Part of a small language model's weights.
Size: 13 layers, width 160, 10 heads of 32, MLP 512 ReLU, vocabulary 4096, 6.11M parameters.
Architecture: no biases in attention or MLP, attention and MLP in parallel.
Training: 138M tokens, 4215 steps.
Each number is 500 + 40 x the weight over the matrix's rms, rounded and kept within 0 to 999. Layers, rows and columns count from 0. Numbers have three digits each.

# layer 4 MLP up, 512x160, rms 0.259, rows 318-338, columns 0-159
465489520557518499447517430494476526522535500515507465475518479454539527473496556625511483504526451525501475522514469517494576506516453542504576512553476518519435448571479552469449426542542501494456457471443556454517529551512533470506458538417445484444542500467480505461515480605616484460490542560520541488468497515532413487395521544459449500549508453527489479480590537435547507489583470500535480525452488519546465575556431487456502520479521480494454485529455454477506461533485564
549443512441488511463537470490446402504455447457483521512480444419478519572465482545495507462455528381518503566617497488563438580490444543512471440483482476564510411572417462474531483537444511520486474499522477479468399470522488531434510541444484459502493475580516511511463513510495524530479545477474586480497529499470504477477548508519510517471573471516495467403537502563534464521452462465503560512471528461557523470464468523469481550495482524432470518500466549498550470458467546
529565520543534546421495500454477530524509455485515460511466431499508501533421527432486495496535496477488476485472475498597525479519513439442537593593462420506504484519521507557460469538458526552500434537509514532483518506497523519498484537508502502530451508502435488411510565525606513528388507525485508500452518532527482467492419535533482514479486486492562499405518478511482552473437506530497529465444507495527491504466478505468519519538494515508563565546546521547504456507523586
460527470524492542469580503518472529453489500495494512445582446480502521504509480529502581530504480503488474491592552597508524489490544491494557563499565451535517485508521565531505461532538552547448497521486453520488438561515548502430507451503558503581521544463473443471489471521503516544547467508461500487447521567516577407516504480472530501443551492457486488481485412438504497471524465439484464475460509550479496404548394577524482449426533484493505477530471521521543530490454520
452578478404556543518532547545423484500481453499451441461538377548520532554504487466529492504548519608517480464458517451565478481516460523544473526478481458496494516492471535540493506516465453553551498525508550488434484577477445488469483498472564523535470487454458620510544495557517525540452476512448596470508476512451525524563515483493460418481514439488532443455471508515529553473569569490490457461478527534491558439482541493532482452434468414445543511467557456490493506517453441
521427517477479507512443508510482499511499476457572581523477504490481422560443471520500476547453553471550451426511515467513570490537538533551459498558454587498478444424530479466495549539520503489475479532482526514502463508501514494538484470499451445523561501467477472448532562465513473502518439449541471575545485532556526521575504452504558465511477520484453535590568531509523547491500503481482467512527508515473522446535537500478540525495501524538440556528499513497459516553480496
540513454540492506542449428456546419531540458476530501529544487429394456459501510551499533518562477482564481553449497456554507498493529472472535532495527484506445499490513521540476517540437545465493501583517507521412490515517513537498524501419517553533484518478447481477477498484537499453464505565570480457496480546516545479416476511475560519527483454445504541500561486492526529546528480475560528468566514447510557532482516466499516485466497569488540416520530456455445492450519531
468500483418445514493511523528530517507499485469565482536489453492560485500531542476523499486474528483478504555544528544532572481507515574495498499527439458567380474521623489582478484466532583504572482456453510481489445456580513510409556492497465483514494494507471454474532501401586523514427578545442545543538537500449491563446522531504495506491502441517511468434628477435470470447486478399495472505501499500519484562520464585548463492496455490466464495443535494505514487456499461
508500504537554608472441489542476521513518493503522509427482462539479499559509508540519512501516545583547505510488423439500548511456518470432555563446538567490528500458522471479503488493539448523496533511481489505511536469473471535507486497513519441499478451579483472546473521481457478496497513572515499470526507485455439469487548490538540566503484509507504530492533468573551517516511498537478459535495459529452484539524502521428488501482523535501492583487485564484456488507526497
423514508450506491523491520503539490529507471427503426495501456530503531496507494481443542526507526477455539483478500542479504451510446542527562511450571454439539455492509508480470523520556483488485520514489528469474440566472526567536488520451469508578550414472512488537470485463469470470538483550520490514481504546502497497487488487506515499468459513471484438480499555470525468519404475479480500462433435483443552526476592462441518529465481482421445453457537523488502514466526535
483478461441478476405493579587519521445516490522453452463564429434505510451530442478503473449520473465488469492522474526534525431509556556505511440457452524487506496496545505494443521529516493483530429521512530563516443486534508473623496550565504544516556480524506476501492464466503561509516476423524513548450504465416529530480514504488493503462517510482502606496499508427563546507481512530515543485460578540468485505501461478517484456519471534528541471440499519499444543528516579
450472504502482527467518511546482451431461526545510483529477455497504464456519506539566545574513486491471563496442425569570497446502462528502494590461495436483509443488565568433523512481449575463527516499507532586565510535504523501516543569474490475555456503504560484514551516519530557525496455443530467499515460483516507468486471489551420484487515539531487502407479489490553544498542517528499467459498519454472506555520521464389458487416525577473484480520475507482458597516452506
547513474497464543448512487593514452486542506464502513486529504439460486501529511438463500506602501491480442496516538547480567494477483491601465518488496452551537469506607445488484541544488455398548462502523470496441535533511538511556493475560464471532462525512552541555461440484569439536469432516454591578461472475418525488409452555524579468511462466524482491497487449500571462517485551485523546559571493560487527534457461499467508503542608457539516473455513542421443562552498473
425488470484525516512513540525507457536524518534550568512521424578453503511516565476560504499530514500491531500518479535564496488458509481554521504516496562571547496490529549486479504488435534514476425521459532515517515546455463465548459479535509505502482511527457484519579498498510463471520433537498544445550427484473467515507425461503430482558539514471508512550460501544508562483532506428494580493483478448481549461474527512490477516547489525401479523491470521454475549519561508
487483581586549534489460512466556495561539464474441473500535486433490466502391494520395540533536520576436467418479496467560537500520497484507568540513543488497509484487485493518479469532488448529499505471546543519468551524491448489512457458494494501417437501496451575501531528495413540468461479458545525501478565493520499527480518435466450440491457479527497505441478406502571527434551520444464511501587504533519479565471455560446493503520415494497465529415497510540507521509531528
459393508457458477557501450494615499603461482483447491469488521567607485536476459477464517492458476494491564539492529459497495516465483402526504537535531482485566545483492567518505458499521497512477482498493440469463452513499472593483523533479484477579483514465449480524470495544474507533582523524466505553488507480540511490495438452478501425467479463502444523480516486510506517484479459350529482562540499474509473531504439516470504539443507514435476444451473556477496551442534537
538512520511503503434492501523482471531447503527552536511543445614470455519510482388515526470474532503524578434508491478477501486474534419500535488441469563511522473465538498501464503512509410586521468440501500456434459556522484492493516528478572491468572497452494519527472496512554480487465489455511440530550499488525543474541512528507567468497508510487472555540473518489476583533575465461480526536434525478462506541481481588480469507479510431525523490546477521451507485493510503
516470529534546602547440453550533482464531494490542492471570513473472447501507505529470532546500494560570534467488569516519463457460537443535513491582487453516445502532489612505482550480556461488586476507436539538426508535555484493455503501557525511597467507428540472457564429427467529479488529444538489490461540572548565525464489477501499493532431453460511484544561461462528504535478512451503514509495585523523524494493529437531511497502463427543503459532405440507466491484531481
515508531519509507486474466529547494501501446532506491521545516526532486515473461413457505527487598472524504485551523495492497405510475502571520558546524508460480513521524429454525444541502434574575549527493501515507518483486516579538495526490491494446479531473472502513475428468477495524488483505495482524485466498512434570516456482471542501556516509560474437498493482452546503561477496541501524483506520473532449495474473415517459473465470506471520500481580520520523514513589547
561544427475457510486472491478487453535466586540523472450478449557515507487508489556460520402496474572578450438495571486465430465485518428582517496473490545490498452496503526515510487481489501482522473494513438470513501540448465455498462459617521466522488436511567480535468480504492555547565524513474546529489497506462447573413532438488569498570449499492535465488505491396573530509494553520459542480531532451535519483514500466508503493545479483482534502477474497502475569523496499
570494491445518514530419502514481511512432501514535487510497526513473472452454447466531500496477494491485542489460534491547511562473465535482490477598506477505473538460517474564513452528585448502578500461477473509403516516473470505505534454496507512465499493578567522510531600579551460510581500423465493499526501488580494485427507526521480497499484490492545590503522493441507468415549530493547541504524478496499531485394527540426528503460511508464522479517441468583455471544460493
# layer 4 MLP down (transposed), 512x160, rms 0.199, rows 318-337, columns 0-159
481584427482490470501467518539545439491416509487449432514528459468501492501457592449533505509507564525498449505508518412488516482468458476472517578526461509554548501532492496578487490481463511521559508454521499497515475465496490499454521520560558378524494472498436525514562579459562517558430500518486509454470455561445528530485537380522425489492456460504449465503514469515518543498489472543485474399524504524534529476464485452477599522540500532499523547543486490484498523458529517
491510554503513501533509535505482518511454527433498481466521507517537488505484513469523437573418465481570491562572526512415491466450425464506546475490480404520541521543469505483440423483499502437475489556574482378444503506460434476491494445520533502505384555490444490506535528492459507441491506522491481574471493418471475478476506475546469486503477446417583482503496504467502465480510441482478536514471532550435505536437494574490483488422484449484542553497463544505553521512515623
511498547447520477473436443484486574434484573487500464442526480554480540554514492503450554546535509566506560562483493512590467501495523473476561507460565487487484436495553582497486473514499500512426484501550511533484484416527497504452490539496499465488454514559408494475498535513537544530500500567523496427550572503478442477493495512557498528511473470520520501484492534519540512453486440466517504503498524471570586499462563503587516519472515528519550446478549500529515446501487495
475487535544444539560544509460477472507519568470447465509466515480478488497456521520575542540494445522450462522436546510517506550459561484480464508530497521500553537495496451512515482453492498616511480484520512474489553494478499526444557498530539465485454514449512489528513478495543544508538509556495484453492482464531577558513525502484544533458544480531447481530533533572505474513499488522541457486552442495566528516443540491502508517516501575499579515497507515488530461477467486
518420452545554507537550538572503519487515507535543421444444467494553490450483430527558541504552500545574555572572493485505439503477525536434399475508462441553473505522429551543523449543557485487445530478522460481494461569475490504504500466555516506507480478464474485553530428551514523497517575497426591532512426418538531586546522452514517482471483568556454494442492509462474510450555503463491540570537535577461480528506413473528585473503530498482556507572463540443494569396513562
460610471542546512512561528552518499449544443492461415447491518476566512430545449467516519472476485442425522539517494518502451496426482502472537611425492419449525520557478534515554490462500461570608567502517504498517515517483485468502507530479553577499480523488581501519439452494441538491522530502506534484466495412500508523436528552508462496503530556536578463440476482514485501502486489518495518460439495465556472523514491510511462596519441467544565495481517551485562504445523526
498498529528520452475480519489491463497509477538546451428505522487477545469458463540518418485458490480434552550509506409515543480513576503551486486502498545468573529534579463518520517520530521514454565505570501492530448590461524508559402553507536501520540513540512470449498486526529440454499516564502536481440504521460492510495452466451471437541472487455490517542528463454456429589480526452435510544560550505500519521574496516498436470487485513570488481390451480524519567454540495
442541509424455488438520512517501529517501497333487563432516462409480465486497505493580508556545493473552497522463454500457471495454572466426461474465497536502481406432518567572507489500485461479594473503564439508484466563554423475578444436484484486494495494462486499553498491416485432548441509458460467496502498493470483497410518513536448424443500517540433435538487521503504422450527526510428468558438478533548494489515496495573504560508507579484366491544436522424486575483495512
491499528509541441441525556485503513504486548436506483535485549492494447574475509450510474515469504510522499547471499487477509436570491552534528493494556539492553505496535484484500477474567542518475519532454501443539479492497449496573424500493484521502504545520526550471507514539524445607507536512486489530500502522473474457516534460535479508517481458472454569543529458533496498506553520553519499530464511559471521544553485438524473487531476448547523515506497512540504519451446495
536497528484524503487493499510481486601436549525475533452540553440471469526496484486553464554550402536536451489519403495579537519487492515464510501534542549547496490506484500486548442525530482504499467468511496530499514461465532536462499510522475480489473515484445545524442556493532453425451503490505575453532550422497448509473533530483434512499510481537528526498496448479478484506554532526534461469577519478572465510534487489542538435555499488553436554491507519558476525532442507
483462520567477518492521494424493402508488508484510604491511524496519522519505527521444510562513571538491450477420432522522493537506517501405478540497542442467520532434457471524515466475474478511499581497508545539494512550569471443410502495465513485508509531478509519511521598559474509398480494538497533513555505473445457473571585405491503605511481530561453471469523469431533487510507547578499452420515440496527535497524521469485536534497505464518486509527513469542499449506469498
481487482521473552559474456480496544472483441498533501472542502472451556506485502479497526574574565451476454474470527418474480514464543527449469436483475426434457486504447462375491584592469597501468496461469475511454527474507480458460496437485497503487548475510511442455507517487520550489444527521433484453515443510440512457564488488513504505500514599527502441485555557513494522535610459491444481452501437455448523519478523459508532462565517477528479521485511485500462464438467457
500498548466479496432441510538547564492475429501506423462405461449483513413560442541528498562546492528441425520510488460470459501430559478413384628472486456470448457498433479461508475467547488541519423501493420520561547464531454462432561472522630492563610521445541557534475509481587490491551514432509511437531487467515496489562489546463545465554536478447550511559508483564514463480518514461513501485521463539551527564436573522466545543486536544553533495476522459582539551494429504
549484471463500490528504514479532498420508430455502465482467483517531465499490546483503473463483457506477496476474551511469489487460501542481501480423494489545441428519506504424511561429529470503491504502537514442479542460502487522505456522517479507500518504495526497461447555449475463543429506496496489601512615551453512457495502519481453515526488587566491485495487428492499496532508505551512524475503506488553483487528472456511541566460443459482556454459582492470523529430539579
517550501507499433457550524507516528499508491475493478514530477500459476453450507529490503532452529535585524522488517527451473458442575620499538522376479419457480483475477532547525476479567520540436519536509533463579472416491540545469412432484486504476505515498532466505546454520512535420562480534520476498441542500588574464487490525524489505510558360514461496488506549502472512465506479552454550445485534523495495478477512520561446546569452502508527464532543494527484538456418496
525564507472497626485548493474503483487525480537482516563532570508545490502409559468524520511566546501427488482539545566523480470482498501474443553467499494592525513479545460501574455523457520508510444493498489429539479483506475615482455516495459576518501506429425556550518493523518489450531490508491534574512522557531458476439453541509554501517497508434555460482504458475497497527511488568541533474489503544509466483490509464502500564518470497538492512416483482521497490516522501
484521479464450524501467520482464503595461511497498513490401455456481473477504499482469462525435541482467476423521581519496605489497499510580453503549542524550572495556435513510560475480502546482497528549457456472524524452497509508469533521519478449492507433482528556492423519565570452506539493524505486452505485470510512544527548564490509485454555534604543524519437476495475470530505497514483507452509481509487565488554498471432490517529469455533471484499462505467463475513477475
524528446504463472410441537459433541523441511447497473457455507521539449511553392372572489496459549439429467562484436444432428519481509520503440492486500514487548387448475453424522452453476470545476475581518404485536495519472466523539473472519462505435472523493522550568439467512461515558446515554513495511562466449438413489515470439518538523473523527528443449509504500502519533485516476491448530434474495499496560534471513580497478444503447471478456446529507486463492451556505546
497407470508486519442511486465516476525507515481524535481463500469497534506491539474501529559446490545564495456457490456498639540458477467435504468498492489567482464516509487429464540535503450520440504505474463507499458533426472422454516500495522495483446500488482514484509579501551471513481467518449554472520458552512469512487488488497465551530481545504495471528517481501486505506442476449443461516548516497525567514484491582500523463447490513508533536456464527518425491455503503
460573477524481515477516474463486573471459492492491440481489474478483486514464494565516541543482448526586461416555545434440562497520506490512468504515533408546415513500529481483486490506404481462466458540516452500546397481469527506503463484481505489599485545517450517407567532445442489516462525476476511436533500517494578532490411515493473491565500470516446469436503542573488498516480483501488532491606485434473462504478527479547516478521527428480485503451520493502493495473497552